config = dict(
    head_dim=96,
    rope_fraction=1.0,
    qk_norm=True,
    init='uniform',
    init_std_o=0.0,
    init_std_up=0.0167,
    init_std_down=0.0,
    lr=0.000441,
    weight_decay=0.36,
    grad_clip=1.0,
    doc_mask=True,
    steps=8868,
)
Each number is 128 + 24 x the weight over its row's rms, rounded and kept within 0 to 255. Layers, rows and columns count from 0. The size above them is the row's rms in percent of the matrix's.

# layer 8 MLP up, 2048x768, rms 0.023, rows 1582-1599, columns 512-639
size [100 102  96  98 100  96 101 103  99 106 101 100 104  98 101 104 107  98]
[[101 129 111 115  99 124 107 115 134 115 151 120 126 133  96 138 117 147 120 123 139 164 123 124 181 110 100  94 163 154  99 180  82 108 125 100 103 135 143 140  83 146 144 148 132 114 152 142 121 134 138 155 102 148 128 111 136 144 115 123  88 143  86 149 130 155 141  98 133 163 177 142 105 176 103 146 157 108 124 143  86 168 130 155 167 157 163 130 124  85  88 111 141  72 136 107 130 131 115 136 138 151 117  91 163 143 147 101 105 137 139 100 131 121 125  90 104 111 136 103 125 100 102 135 123 101 112 139]
 [132 170 103 139 105 117 104 135 133 115 130 138 100 151 124 143 130 143 127 142 126 129 103 131  80 146 140 106 145 114 128 143 154 120 157 111 138 106 128 100 114 127 150 149 123 123 110 153  79 145 156 111 123 107 137 157 100 172 139 113 125  77 128 130 124 114 121 129 124 165  72 124 164  75 125 177 119  73 139 141 130 118 147 182 119 179 108  97 108 135  98 123 118 116 126  91 145 180 117 170 149 128 112 142 118 103 113  87 144 101 101 131 139 134 114 122 108 156 123 106 154 134 170 136 137 117  92  84]
 [108 116 106 141 105 133 134 119 126 173 144 131 179 109 109 202 100 102 133 186 137  95 132 115 151 146 177 155 128 135  82 173 104 164 131 124 163  99 100 107 127 121 173 132 125 130 133 149 173 144 149 191 139 134 113 155 160 115 141 134 159 118 126 151 103 103 151  87 114 137 110 177 127 162 131 110 159 174 174 136 157 103  85 145 126 133 149 111  83  55 116 160 140 139 147 145 152 163 137  90 103 164 129 113 138 136 144  83  92 179 145  85 105 117 111 129  98 123 127 111 141 150 101 100 119 128 128 137]
 [131  99 124 121  92 144 106 142 144 124 120 115 154 126 186  93 135 135 161 111  87 131 144  66 134 141  70 137 110 120 155 158 111  90 132 131  72 119 136 111 153 163 116 117 168 174  95 146 130 140 128 119 131 163 133 132 128  91 148 140  68 112 192  86 123 135 161  96 142 176 115 137 115 172  86 146 141 155 131 114  84 115  92 132 128 156 108 110 132 134 106  98 123 155 132 144 176 133 150 135 120 138 131  86  95 120 121  79 107 148 118 106  93 161 101 105 125 116 134 141 125 123  93 130 149 129 130 138]
 [122 129 143  91 139 145  44 123 131 140 143 138 131 120 128 134 122 175 121 119 134 121 139 131 114 116 136 133 122 127 102 116 130 131 134 180 148  98 165 148 122 133 103 152 133 115 101 124  93 150 124 122 143 118 167 153 141 150 143 122 127 143 110 105 126 109 130 138 119 131 143 140 120 147 167 137 108 154 132 109 185 168 157 120 132 147 104 169 127 167  90 116 123 132 163 133 132 116 118 153 109 184 138 170  85  86  90 129 144  96  96 144 115 182 129 114 132 156 135 133 138  91 118 130  93 141 137 130]
 [117  87 142 153 117 123  91 117 131 113 138 111 154 132 116 106 143 155 104 160 112 130 146 165 152 164 171  74 141 134 128  99 118 130 100  94 137 139 142 129 178 123 140 165 117 114 111  98 102 102  75 143 158 116 110 116 130 168 125 108 133 107 131  88 157 124 178 132 123 111 106  89 133 137 110 107 124 167 112 105 183 125  93 145 114 112 125 152 126 122 124 130 165 141 139 137 112 115 164 138 135 128 132 114  78 144 157 135 116 136 104 137 161 139 156 117 113 119 103 127 179 124  93 141 139 138 134 119]
 [117 111 107 131 110 144 130 131 102 121 164 132 164 165 146 129  68 131 136 107 106  97 107  92 148 102 100 130  89 160 132 129 116 118 115 122 106 108 142  86 146 105 108  93 153 194  75 110 152 130 134 108 176 112  85 128 155 149 108 113 116 127 151 124 154 112 143 139 127  97 121 106 136 150  84 148 164 159 109 135 105  85 147 125 144 109 115 112 122 152 146 110 112 170  92 149  75 150 115 168 105 178 170 111 160 154 148 121 122 123 111 139 144 146 161 121 151 143 114 106 133 136 100 171 138 143 111 139]
 [100 105 136 138 128 127 158  87 127 119 110 126 117 116 150  83 129 125  66 140 147 122 181  90 105 131 127 152 173 139 123  92 153 119 127 143 161 135 124 112 114 114 125 108 137 109 137 180 125 123 112 128 132 132 126  95 145 123 149 122 133 106 114 136 107 119 121 148 116 125 104 152 113 112 148 159 151 139 124 101 128  94 120 137 159 151 116 148  61 145 164 151 118 106 132 103 121 118 183 178 147  76 121 126  95 161 169 117 163 137 154 146 140 157 118 139 137 133 104 137 113 118 161 133  83  94 113 140]
 [182 130 190 126 142 126 144 118 118 117 111 124 143 128  96 137 114 125 112 183 129 119 102 171 155 154 160 106 140 101 146 101 111 126 120 173 160 154 163 126 142 121 136  99 115 124 106 128 134 143  88 138 134 154 112  88 126 149 131  98 119 108  77  86 104 148 148 133 148  93 113 142 128 117 149 148 120 141 132 116  99 117 105 140 150 126 121 131 148 138  86 147 143 114 137 142 174 106 118 126 114 105 121 134 161 138 173 100 107 155 123  94 154 101 131 142 109 144  84 110 138 149  96 148 114  97 148 134]
 [127 117 139  91 102  83 163 110 112 121 124 101 105  94 102 172 113  71 122 132 130 116 101 114  96  63 124 118  84 112 157 117  98 108 137 114 138  96 104 116 117 136 140 161 105 152 136 140 132 137 125 126 117 148 154 138 139 130 155 127 172 113 141 135 142  99 122 106 127 117 131 111  96 102 158 140 144 141 134 142 119 120 109 111 116  79 104 136 109 116 142  99  79 136 181 113 122 103 116 132 108 101 124 156 144 110 147 120  72 122 111 131 121 120  74 179 134 122 135 134 143  91 126 154 136  81  70 148]
 [ 94 145 112 179 147 147 128 152 131 106 116 130 141 144 164  85 144 164  99 123 116 120 156 150 114 119 119 172 136 123  97 121 139 171  96 135 102 151 120 124 110 118 139 108 104 140 108 136 147 119 139 127 130 133 125 155 100 130 157 140 104 163 118 131 123 103 126 114 100 121 131 156  80 140 104 144 100 149 140 110 192 116 145 162 143 139 113  89 129  91 141 119 120  98 148 103 180 186 109 134 121 101 126 130 143 104  86 105 143 150 132 113 116 100 152 129 145 155 146 157 160 139 133 107 110 148 119 136]
 [135 100 133 149 121 144  87 112  96 142 115 179 143 143  98  96 120 173 127 132 126 141 123 153  81 114 126 139  97  77 120 149 133 171 150 140 134 123  76 133 139 110 128 133 127 118 124 132 129 140 123 137 139 130 134 176 113 125 111 113 131 130 122 120 117 102 125 128 130 126 133 126 134  95 100 156 123 144 145 139 163  98 136 165 134 144  88  94 165 127 125 150 125 158 107 143 110 159 142 119 106 139 145 148 122  95 113 180 128 115 147 105 125 169 127 131 123 118 142 136 138 142 131  98 108 154 146 132]
 [119 108 126 137 152 141 128  80 117 101 126 133 119 142 134 125  78  97 124 144 125 144 104  96 140 116  98  88  91 164 149 156 111  90 111 115 121 173 142 113 169  61 108 114  91 135 150 148  73 129 151  82 106 133 125 135 103  88 109 183 155 114 105 116 142 106 132  70 122 157 150 116 135 134 107  83  99 171 123 126  86 152  93 101 114 134 117 101 145  94 162 110  98 166 134 124 132 122 145 122 138 148 165 101 129 105 122 138 141 134 110 180 187  82 147 105  88 147 101 122 142 107  80 136 141 122 108 132]
 [141 146 140  92  88 110  96 156 148 111 136 133 150  95 131 122 150 169 113 130 143 140 134 132 129 110 124 126 132 140 118 102 142 168 143 102 117 122 160 172 150 139 102 121 170 118 120 125 116 125 153 143 125 146 157 144  88 120 115 163 150 127 113 121 121 147 117 126 107 113  99 101  93 120  97 118 138 174 128 136 179 130 149 109  97 192 125 121 133 179 180 184 136 120 122 111  97 131 134 101 137 119 111 143 109 192 122 140 131 131 133 130 164 160 143 123 119  99 123 124 143 133 163 120 126 138 150 174]
 [128 155  67 122 135 157 126 132 140 148 128 140  82  86 142 134  81 128 139 159 106 108 127 120 139 154  98  99  97 149  64 138 163 172  85 143 167 118 110  98 119 126 130 143 102 146 130  95 144 110 175 124 137 167 153 178 123 149 113 130 144 145 115 150  95 139  92 145 189 159  89 111 124 168 134 141 117 139 125 107 109 140 148 173 151  92 104 124 150 170 138 136 160 149 132 112  99 152 132 114 127 115 103 128 129 136 122 115 158 129 157 131 124 172 147  89 137 147 138 136 109 142 133 115 118 138 151 153]
 [131 132 163 139  98 114 145 125 125 121 123 118 116 136 147 110  91 157  97 106 117 140 151  83 150  81 118 159 141 144  97  95  98 129 135 128 146 160 177 151  86 121 171 115 133 143 125  95 143 139 159 133 143 129 173 116 114 142  99 123 143 142 164 140 140 147 150 130 146 134  87 106 129 103 163 131 134 137 143 171 177 123 184 122 128 113 135 102 143 121 156 160  90 123 154 141 121 158 124  62 143 152 143 138 142 139 120 108 125 141 143 100  82 105 144  72 161  97 138 114  80 118 150 152 110 109 168 145]
 [119 158 173 129 134  82 132 102  98 115  80 111 120 125 109 116  71 149 151 147 133 187 132 131 140 137  90 156  94 105 172 119 130 160  82 139 116 122 168 102 133 129 123 113 153 136 113 134 113  98 139 169 122  99 141 123  94 165 105  85 194 119 121 148 138 181 149 112 118 158  64 109 117  91 148 170 134 115 106 127 148 140 107 104 168 154 141 127 125 170 141  92 125 120 102 148 111 131  92 147 117 105 141 136 111 149 124 144 116 118 107 145 112 121  95 135 180 149 132  67  82  97 178 138 125 106 151 138]
 [134  75 122 143  95 184  94 130 157 119 164 162 123 173 160 126 160 137 121 142 145 123 107 145 112 136 101 174 150 129 122 139 118  83 146 153 111 105 135 138  96 121 115 118 164  93 146 102 119 143 109 109 129 142 135 136 128 125 175 130  82 135 139 114 141 140 114 172 136 177 137 107 156 101 157 127 121 124  80 125 127 142 110 128 159 134 125 126 140 117 109 170 123 122 152 124 146 115 163 128 143 167 164 146 134 148 123 128 143 163 129 150 122 174 150 105 142 113  96 146 179 102  91 141  85 150 124 135]]
# layer 8 MLP down (transposed), 2048x768, rms 0.0222, rows 1582-1599, columns 512-639
size [101 100  93 100 101  95 103 101 100 103 101 102 101 100 102 103 106  99]
[[155 142  89 149 129 135 160 106 110 101 114 109 157 108 136 158 110 108 115 194 122  90 112  94 163 129 110 128 173 133 118 113  71 135 147  96 132 160 124  92 126  91 142 140  83 123  95 162 120 184  87 135 156 108 129 134 109  93 125 124 100 144 168 153 151 142 153 105 120 116 144 115 144 156 123 121 121 156 142 106 123 185 132 120 128 137 170 143 118 125  96 131 115 126 143 131 108 159 113 125 140 110 143  89 110 168 131 108 166 135  99 125 105 130 140 107  71 106 176 127 134 103 159 123 118 125 129 142]
 [117 158 110 141  98 159 138 121 140 151 131 114 108 143  99  97 129 150 106 159 143 150  98 152 137 118 139 121 154 137 117 145  87 137 116 138 164 127 124 142 107 144 152 171 132  99 170 128 188 126 147 101  95 141 139 138 101 135 129 129 141 149 144 126 141 155 134 149 137 111 135 103 111 156 129 174 116 120 123 143 135 133 158 132 133 111 121  90 162 145 155 144 152 120 179 131 153 154  86 116 129 141 116 108 140 104  92 125  83 118 107 107 119  99 127 113 147 151 117 146 143 129 129 153 173 153  64 115]
 [141 134 148  82 133 125 119 126 116 134 120 134 139 136 119 126 113 123  91 154 144 120 104  91 121  99 137 113 122 138  93 126  73  92 142 130 113 120 139 154 163 122 125 154 116 101 139 157 160 147  91 121 128 171  87 134 159 136 104 160 140 111 135 154 161  94 125  97 115 141 147 162 171 131 119 135 166 156 113  97 113  91 169  88  78 144 134 108 161 120 120 115 127 133 132 157 137 153  99 133 117 150 131 130 122 132 127 124  92 117 154  95  80 120 108 107  82 143 106 142  97 119 120 132 144 130 107 100]
 [113 128  92 107 146 111 137  98  90 116 108  71  66 142 197 132 115  92  98 104 113 143 139  99 132 153 159 131 155 125 151 136 142 150 148 120 128 139  99 125 161 128 125 106 104 143 106 101 103 134 175 112 147 119 150 118 101 134  91  83  99 153 156 102 107 136 119  92 108 148 123  87 118 136 166 125 163 139 125 165 168 140  94 149 186 119 132 129 128 136 149 126 101 117 129 139 105  78 115 115 132 123 140 130 151 119 121 151 114 116 129 134 157 123 118 104 143 157 135 111 159 129 177 130 115  69 139 145]
 [ 99 159 121 158 141 140  86 139  88 143 135 118 136  94 104 140 115 127 105 116 133 132 135 121  86  91 107 163 107 119 134 131  70 120 154 174 134 164 138 119 123  79 148 118 105 154 145 148 103 112 145 142 145 117 134 113  98 126 144 119 174 108 139 111 124 154 172  85 130 142 118 111  97 109 132 121 128 110 125 112 101 136 124 170 169 151 129 109 125 145 166 120 174 137 153 144 119 137 152 170 160 123  96 179 160 146 113 144 119 106 132  79 125 107 131 114 145 129 112 128 116 105 121 120 124 131 130 126]
 [134 138  90 107 158 111 116 143 143 128 121 139 113 113 117 117 115 124 135 123 125 129 128 133 129 120 132 115 166 138 154  86 134 151 137  97 122  97 150 139 143 113 118 155 143 149 155 151 136 104 178 129 118 157 142 203  92 100 129 151 149 119 119 117 141  63 108 109 151 158 142  91 103 129 149  65 156 138  80  98 127 111 127 140 129 156  77 110 169 123 121 102 123 144  91 109 116 144 167 103 160 124 113 153 124 141 164 126 100 164 113  95 163 107 137 108 117 121  82 148  80 105 126 125 151 128 145 118]
 [122 143 119 134 151 142 140 180 134 153 185 103 133 139 122 134 132 141 114 112  81 136 103 116 118 141 129 113 153 104 128 153 108 136 164  97 140 101 163  78 159 150 173  85 111 134 145 148 105 100 127 101 129 153 149 131 113 125 120 109 141  90 135 128 118 123  66 133 155 155 142 155 159 149 158 130 107 146 147 101  95 122 148 131 114 151 163 143 130 113 119 153 159 128 159 106 161  93 167 151 156 107 109 167 147 143 117 117 118 183 154 130  45 143 118  94 132 102 119 143 115 104 131 113 129 105 113 119]
 [136 145 136 119 134 138 139 138 101 152 111 108 133 158 172  94 129 126 148 123 141 150 116  70 121 109 126 108 146 130  82 119 186 116 150 104 136 155 106 156 135 105 152 137 120 155 145 116 138 129 110  77 106 173 117 130 119 135 139 165 126 153 159 152 108 147 104 104 127 139 147 108 148 141  72 121 141 163 138 175 121 110 128 107 139  91 101 138 142 107 165 151 106  88 147 137 121 133 104 133 136 120 163 132 129 128 125 115 122 128 153 127 110 152  95 134 148 138 132 122 129 108 125 122 134 103 160 140]
 [ 94 121 166 127 129 137  65 124 134 130 112 138  78 121 179 109  77 146 148 137  98 138 128 125 153 125  99 155 136 173 142 101 148 124 179 134 142 157 133 110 117 114 112 141 139 148  83 127  64 130 138  94 192 124 134 108 141  99 134 117  87 128 103 158 147 153  95 113 145 152 142 136 118 131 159 149 137 154 108 148 124 123 165 131 156 140 142 120 137 129  90 127 162 170 159  82  93 147 188 124 136 140 119  84 138  66 143 153 111 171 125 108 111 173 116 142 105 124 139 140 143 139 170 110 150 150 136 132]
 [153  99 130 174  98 122 192 165 107 149  94 133 153 130 140 178 124 118 125 122 112 127 107  94 125 158 124 131 119 129 100 116 151 164 144 115  90 129 142 114 160 130 130 118 142 110 129 135  98 117 130 112 150 138  97  92 137 112 129 150 104 154 124 123 103 124 142 117 123 142 165 118 108 146  92 107 139  95 108  84 114 101 128 112 104  42 112 117 136 104 157 138 157 122 102 144 127  95 175  89 142  93  84 101 132 117 161  88 158 146 133 127 170 169 134 144 121 100 139 132 157  89 147 123 130 136 120 137]
 [ 90 119 124 170 152 146  89 170 145 122  82 125  99  70 132 120 134 123 136 127 116  96 117 104 107 125 159 140 125 172 124 137 139 125 150 139 159  97 166 119 106 169  83 177 104 109 139 127 133 130 125 119 161 145 102 105  94 139 144 152 142 100 125 158 123 128 128 173 139  78 139 167 143 131  92 150 130 111 135 140 108 106 166 151 129 140 199 132 138 122 118 126  88 128 152 127 124 112 109 107 141  71 145 152 156 159 124 116 106  95 115 133 145 145 131  81 119 136  77  99 112 144 102 106 108 177 114 104]
 [132 129 108 129 110 122 113  98 170  99 106 112 171 119 163 109 118  95 144 129 128  94 117 139 126 162 172 145 131 113 158 148 185 104 115 100 121 134 112 149 148 110 128 118 123 164 155 128 132 146 139  55 142 158  94 140 118 143 116 155  95 149 205 143 122 166 100 146 149 117 122 147 132 102 138 114 128  94 130 150 132 147 124 132 111 137 107 126 170 137 121 186 161 120  85 172 108 101 114 158 145 133 129 109 116 136 126 135 169 113 125 116 123 116 122 131 141 135 164 125 148 111 128 155  88 111 119 179]
 [ 95 104 149 135 177  89 141 141 155 130  99 159 154 138 122  86 154 126 113 178 137 147 115  96 156 128 115 167 137 100 119 114 147  98 119  90 124 147 117 117 126 108  81  95 130 150 106 155  72 140 121  90 144  84 194 117 135  83  84 139  83 109 121  92 132 128 151 147 150 126 116 160 164 164 106 112 151 127 120 138  94 111 115 145  89 110 114 110 147 131 127 149 124 150 107 157 165  78 121 116 175 113 136 151 106  85 176 109 188 119 154 127  84 128  75 115  99 107 143  96 156  99 128 164 134 134 161 114]
 [109 195 143  79 123 169 128 123 131 123 149 160 115 109 116  93 117 178 134 101 169 127 124 178 165  98 137 120 151 151  91 122  92 133 188 124  88 159 135 156 171 156  94 132  89 143 119 119  90 148 123 112 115 107 175 127 145 159 179 143  97 134 147 102 137 149 148 122 139 103 140 196 108 111 113 125 160 127 163 110 146 115 142 120 104 112 106 121 122 141  99 120 165 163 106 133 100 136 101 152  96 118 110 129 152 153 132 121 118 106 135 122 114 104 119 136 129 116 129 138 178 118 129 106 132 146 114 118]
 [ 76 126 137  99  88 113 134 100  95 151 101 145 108  95 104 149 116 113 112  79 118 122 148 135 132 157 116 133 150 117 178 149 132 135  91 128 136 104 119 154 138 136 172 179 111 158 110  75 125 107 159 143 113 142  94  89 159 118 133 120 147 123 119 146 124 118 170 145 191 137 101 144 129 123 122 154  99 127  94 109 136 120 114 123 138 116  99 104 181 155 143 163 104 110 110 116  92 171 151 104 135 105 120 133 155 130 112 197  96  70 114 189 135 102 122 136 157 116 126 107 141 154  91 108 100  97 138 139]
 [110 153 120  64  41 148 136 128 121 149 128  89 143 143 140 125 125 100 116  81  89 111 154 112 123 137 123 122 182 147  90 125 113 182 136 109 128 137 114 144 143 128 143 107 123  94 105  98 116  94 104 149 158 192 147 141 100 151 125 132 152 120 149 132 140 142 146 126 110 156 125 109 148 129 198 127 141 117 128 121 167 112 142 129  96 107 118 152 135 155 108 149 123 129 131 121 139 138 119  65 146  72 133  89 149  98 136 192 130 139 152 106 148 108 114 108  97 124 148 136 108 140 121 159 125 115  88 161]
 [140 183 167 137 196 121 137 113 113  92 109 104 115 149  72 128  93 127 164 112 115 137 135 140 108 122 130 155 140  74 115 114 136 102 134 149  85 123 144 121 157  70 131 140 140 108 126 154  92 116 150 135 123 129 150 124 110 192 123 111 131 129 126 219 141 141 156  84 137 111 114 138  92  95 131 147 130  83 176 113 109 120 144 160 192 169 142 186 142 114 141 143 164 108 123 158 132 123 104 118  76 123 109 111 113 185 115 123  95 146 101 103 136 112 116 153 136 126 133 107 102  91 155 127 106 102 132 125]
 [113 123 124 170 129 126 130 127 127 156 149 173  94 123 174 149 140 160 174 124 152 130 121 105 130 101 117 127 180 164 164 169 124 126 175 132  61 138 139 107 133 154 122 123 120  92 103 120 109 124 184 141 116 117  71 133 105 123 130 114 155 129 121 120 157 141  84 116 108 111 117 112 106 129 156 108 128 143 127 157 104 132 136 141 145 131  74 135  95 149 134 134 134 134 137 113  97 107 112 132 101  99 132 168 112 159 114 144 124 135 109 126  94 149 151 129  94 185  94 101 102  83  87  79 121 143 120 140]]
# layer 8 MLP gate, 2048x768, rms 0.0228, rows 1583-1600, columns 512-639
size [100  96  98 102  94 103  99  98 100  99 100 103  99  99 103 100  99  99]
[[117 140 110  92 139 134  69  64 102 110  88 153 128 134 130  95 126 111 146 136 132 132 148 117 167 116  89 103 123 135 160 123 130 119  77 127 137 111 137 135 114 150 127 107 117 105 134 189 142 125  95 123 134 112 137  80 146 148 149 144 136 161 106 124 117  96 126 137  92 112 102 101  89 168 145 146  98 132 120  98 119 103 121  81 129 121 133 116 136  84 168 110 112 130 111 154 101  77 140 109 119 124 147 180 168 152 139 129 150 168  74 125 105 116 169 132 125 146 109 141 124  89 134 153 110 139 151 150]
 [126 140 131 126  94 163 133  96 127 115 126 132 109 127 118 134 156 144 137  98 116 121 150 141 126 151 146  93 120 145 121  72 103 157 119  97 162 118  87 191 124  93  96 156 113  94 105 146 150  74 150 138 114 107 102 107 120 154 132  93 134 167 154 107 101 109 115 126 123 143 164 115 138  92 141 109 169  99 131 136 108 128 123 123 140 102 138  97 150 115 114 111 134 144 111  93  96 119 140 150 117  99 121 108 157 102 120 128  87 113 102 105 165  82 156 112 134 128 110 107 126 141 130 123  91 125 119 112]
 [170 142 160 152  88 120  92 141 114 116 163 135 153 117 122 155 144 112 110 147 167 156 140  93 105 119  85 174 108 125  80 115 138 154  80 132 105 104 130 142 135 166 129 130 112 118 171 160 115 129 140 147 123 149 102 115 126 113 166 145 141 100 134 123 120 175 111 127 142 146 121 136 146 113 104 121 139 149  82 114 118  85 116 138 106  84 106 145 105 105  98 176 116 127 131 116 131 103 110 128 127 139 108 115 135 103 140 154 149 122 141 111 101  95 128 136 117 149 157 166 138 144 161  81 113  98 161 100]
 [136 113 150  99 137 130 124 182 158 170 135 101 141 127 133  98 101 148 100 151 133  96 122  85 126  89  94  92 155 124 107  87 145 112 122 105 158 155 167 131 113 139 143 136 133 140 141  96 144 155 121 133 112 100 109 114 168 107 128 162 126 120 120 105 129 145 167 175 118  91 136 116  80 107 148 132 105 149 140 117 104  88 119 108 104 127 100  92 134 166 141 162 128 128 113  88 161 146 138 164 139  97 141  93  65 147  73 102 140 111 115 159  99 134 150 115 104 108 101 112 156  86 151 143  78 122 160 130]
 [142 122 142 120 115 127 145 139 109 127 162 102 155 157 131 162  93 142 137 103 149 115 121 131 100 155  94 124 120 123 135 153 137 117 104 132 132 120 172 173 128 137  94  61 167 121  77 109 151 126 100 142 133 103 119 116 119  95 107 151 102 128 115 138 135 118 118 132 130 101 150 152 142 141 142 122  62 119 139 120 105 120 184 113  79 133 107 112 152 178 137 126 133 129 179 138 153 145  90 124  98 145 163 120 117 121  99 109 183 140 108 155 113 135 155 106 149 103 131  84 139 120 145 127 141 110 146 102]
 [132 113 150 124 153 108  98 139 124 135 128 153  75 130 113 161  81  95 136 175 120 113 111 118 128 116 114 118 106 104 100 145 143  95  98 150 125 140 141 122 131 133 157 123  79 158 105 143 124 142 112 150  95  93 100 112 132  96 127 130 151  88 123 153  81 171 113 172 109 112  95 126 124 138 123 130 130 121 154 168  75 124 123 176 140 169 128 137 125 149 168 132 144 176  94 104 124 141 131 105 171 117 130 142 138  82 129  81 157 143 151 119 123 169 150 150 129 155  97 187 114 124 148 142 126 112 107 100]
 [121 121 120 118 104  85  97 140 136 157 150 105 148 127 139 107 158 115 133 147 123 141 111 153 127 177 112 135  70  89 111 110 123 136 144 143 110 124 138 113 179 146 161 140 140 107  86 146 116  75 143 127 147 114 108 168  91 126 129 113 151 114  92 124 111 166 142  89 118 128 142 139 101 130 156 127 119 147 105 122 140 123 159 154 171 146 110 189 111 120 102 129 126 166  96 115  99 108 162 113 168 152 131 184 132  86 116 116 113 158  88  71  95 119 132 158 140 124 132 104 104  96 113 133 104 170 131 136]
 [122 135  91 184 148 130 112 134 151 103 119 137 115 104 134 110 130  92 149 139 137 110  92 110 133  81 124 144 154 107 174 142 163  90 104 177  80  76 113 107 138 151 147 159 144 167 124 141 108 153  99 123 176 124 146  95 151 121 152  99 134 148 134 170 108 115 131  90 116 127 158 175 151 130 194 124 122 108 183 151 101 126 142 110 145  73 108 131 106 131 101  89  88 145  93 127 129  94 131 131 109 145 147 148 129  99  97 173 123 120 110 127 145 149  96 136 148 160  90  95 136 109 139 135 143 122 130 123]
 [132  91 153 110 113  84 133 125 157 142 157 146 122 114 121 150 146  89 136 109 129 130 124 107 122 149 152 151 120 120 122 146 137  93 184 113 135 117 134 147 105 173 132 150 127 106 134 159  80 121 120 103 123 124 153 158 129 121 159 129 140 114  85 150 147 140 124 110  88 119 107 114 152 138 129 112 127 100 120  94 108  97 134 156 147 128 128 131 130 100  77 121 154 121 135 134 146 182 154 131 152 127  93 100 148 102 136 110 134 151 135 163 156 152 115 122 155  89 128 115 135  72  70 140 118 116 109 174]
 [127  98 103 112  91 118 150  74 111 116  77 128 123 101 112 123 144 146 111 127 145 103 140 126 142 121 138 132 122 111 129 149 158 113 133 146 109 169 116 119 177 154 107 103 135  79 136 100 136 119 119  92 160 146 156 129 161 110 132  85 110  88 156 151 139 188  87 161 139 129 135 115 145 133  80 129 147 102 143 156 164 131 152 147 110 159 135 143 136 146 185 155 164 109 107  99 132 116 128 146 135 115 157 104 108 114 177 104 169 144 138 119 137 145 127 130 141 130 149 166 146 108 186 117 135 134 100 136]
 [107 146 135 169 128 103 112 124 131 105 142 116 117 117 123 126 152 138  82 171 114 113 121 141 111 129 170 111 123  81  99 141 149 109 137  97 114 151 131 124 121 133 100 171 119 145 145 133 102 134 134 129 101 175 116 134 156 140 143  93 115 156 115 112 123 139 145 139 137  90  66  96 131 122 109 143  82 159 132 127 149 103 127 105  96 124 149 134  91 137  99 100 122 142 124 138 147 124 117 168 130 110 125 121  94 136 137 120 127 129 123 124  77 116 155 201 142 104 127 132 108 191 192  98 122 188 107 143]
 [ 87 132 110 124 120 101 117 143 162 138 113 100 129  72 108 127 129 163 116 109 149 128 136 143 137 143  87 131 175 148 155 110 162 165  89 127 152 118 123 131 129 125 121 112 146  72 119 144 119 140 101 105 135 136 141  78 115 154 152 112 124 124 135 121  75 140 115 131 137  89  83 163 106 167 181 106 123 123 132 120  88 134 150 134 125 125 123 120 148 173  81 107  89 135 126 139 117 103 134 149 130 100 136 143 155 122 140 148 122 139 129  89 109 134  80 141 147  85 116 140 111 114 170 160  98 108 115 136]
 [157 166 138  83 122 142 152 143 149 103 142  84 112 129  60 106 115 108 146 142 147  90 132 116 119 116 142 128 119  94 114 156 119  92 158 106 180 129 145 164 138 101 120  97 136 148 149 114 134 129 191 151  77 152 113 131  94 142 119  89 155 151 109 127 110 136 119 162 153 145 121 140 139  86 114 136 185 160 154 148 150 138  90 134 116  96  98 139 140 128 145 108 158  97 166 141 150  93 130 113  74  95 139 147 155 127 124  73 141 151 135 107 117 158  85 130 142 120 169 143  76  99 139  93 131 108 110 185]
 [134 124 115  86 122 119 167 100 135 113 124 102 202 141  87 133 131 116 127 179 148  98 108 185 132 114 125 127 119 112 119 143 147  95 132 142  95 183  93 121 132 153 112  98 160 134 133  88 120 146 148  66 126 130 157  81  98  89 121 160  90 161 104 132 106 141 156 116  65  71 147 140 127 136 134 130 121 191 132 162 122 163 174 131 125 151 168 125 142  70 145 145 104 130 108 130 143 151 140 188 124 110 125 135  93 142 149 118 136 150 125 107 142 128 140  90 155 148  99 128 146 124 172 157 103 108 145  92]
 [115 102 106 130 170 145 117 116 131 140 102 124 135 153 138 153 159 151 135 164 160  90  83 128  74 144 164 125 156 124  91 102 133  96  87 110 102  91 139 129 161  77 110 119 157 117 137 118 101 129 109  87  89 120 156 160 114 160 149 107 142  93  81 160 115  97 128 118 183 131 103 103  98 108  97 121 157 133  25 119 133 152 107 154 149 145 127 134  75 148 132 128 134 138 141 121 121  80 123 178  89  96 165 166 121 153 115 123 122 133 123 147 139 134 139 131 101 133 153 127 114 129 113 137 111 160 129 132]
 [150  87 125 124  84  87  94 117 128 135 159 135 114 143 137 118 150 109 114 113 130 129 169 174 105 104 112 143 101 124 107  73 151 110 125 184 127 127 161 118 148 117 110 131 120 118 154  69 170 129 135 111 118 119 130 145 102 154 138 123 118  98 181 101  83  96 125 108 137 160 141 126 114 160 130 129 133 155  90 113  86  82 133 112 162 122 100 122 102 117 130 127 117  80 128  93  99 118 143 110 155 144 165 148 157 139 130 115 111 113 134 113 118 174 158 143 156 108 147 102  92 119 128  89 165 144 143 131]
 [133  94 159 145 124 179 137 171 109 168 144 146 156 117 128 116 122 145 149 113 125 120 117 126 150 141  96 109 132 134 146 144 152 140 130 146 122 116 144 116  98 120 111  86 120 136 135 112 104 151 146 135 124 173  88 131 115  59  93 147 118  94 135 124 116 136 126 137 124 125 124 119  71  86 162  70 126 119 113  87 136 135 163 123 100  81 108 103 100 140 153 127  91 102 144 166 107 128 111 103 126 136 121 147 119 142  92 131 170 153 152 153 133 118  95 125 155  87 117 121 137 157 113 127  99 143  74 120]
 [126  62 141 120 132 145 116  99 101  72 124 122 123 112 124 120 193 139 160 101 135  86 142 138  80 148 115 152 164 115  81 100 147 114  86 168 157 153 136 114 108 200 136 137  90 148 118 119 146  74 139 144 147 100 135 135 132 101 127  93 114 117 112 181 135 126 152 131 128 115 144 105  97 146 180 102 103 122 111 126 159 143 130 119 133 120 164 138  94 140 166 148 124 132 200 133  86 146 120 104 165 153  81 153 155  99 113 107 144 108 166 127  81 142  85 133 142 166 134 165  89 131 159 127 148 130  96 157]]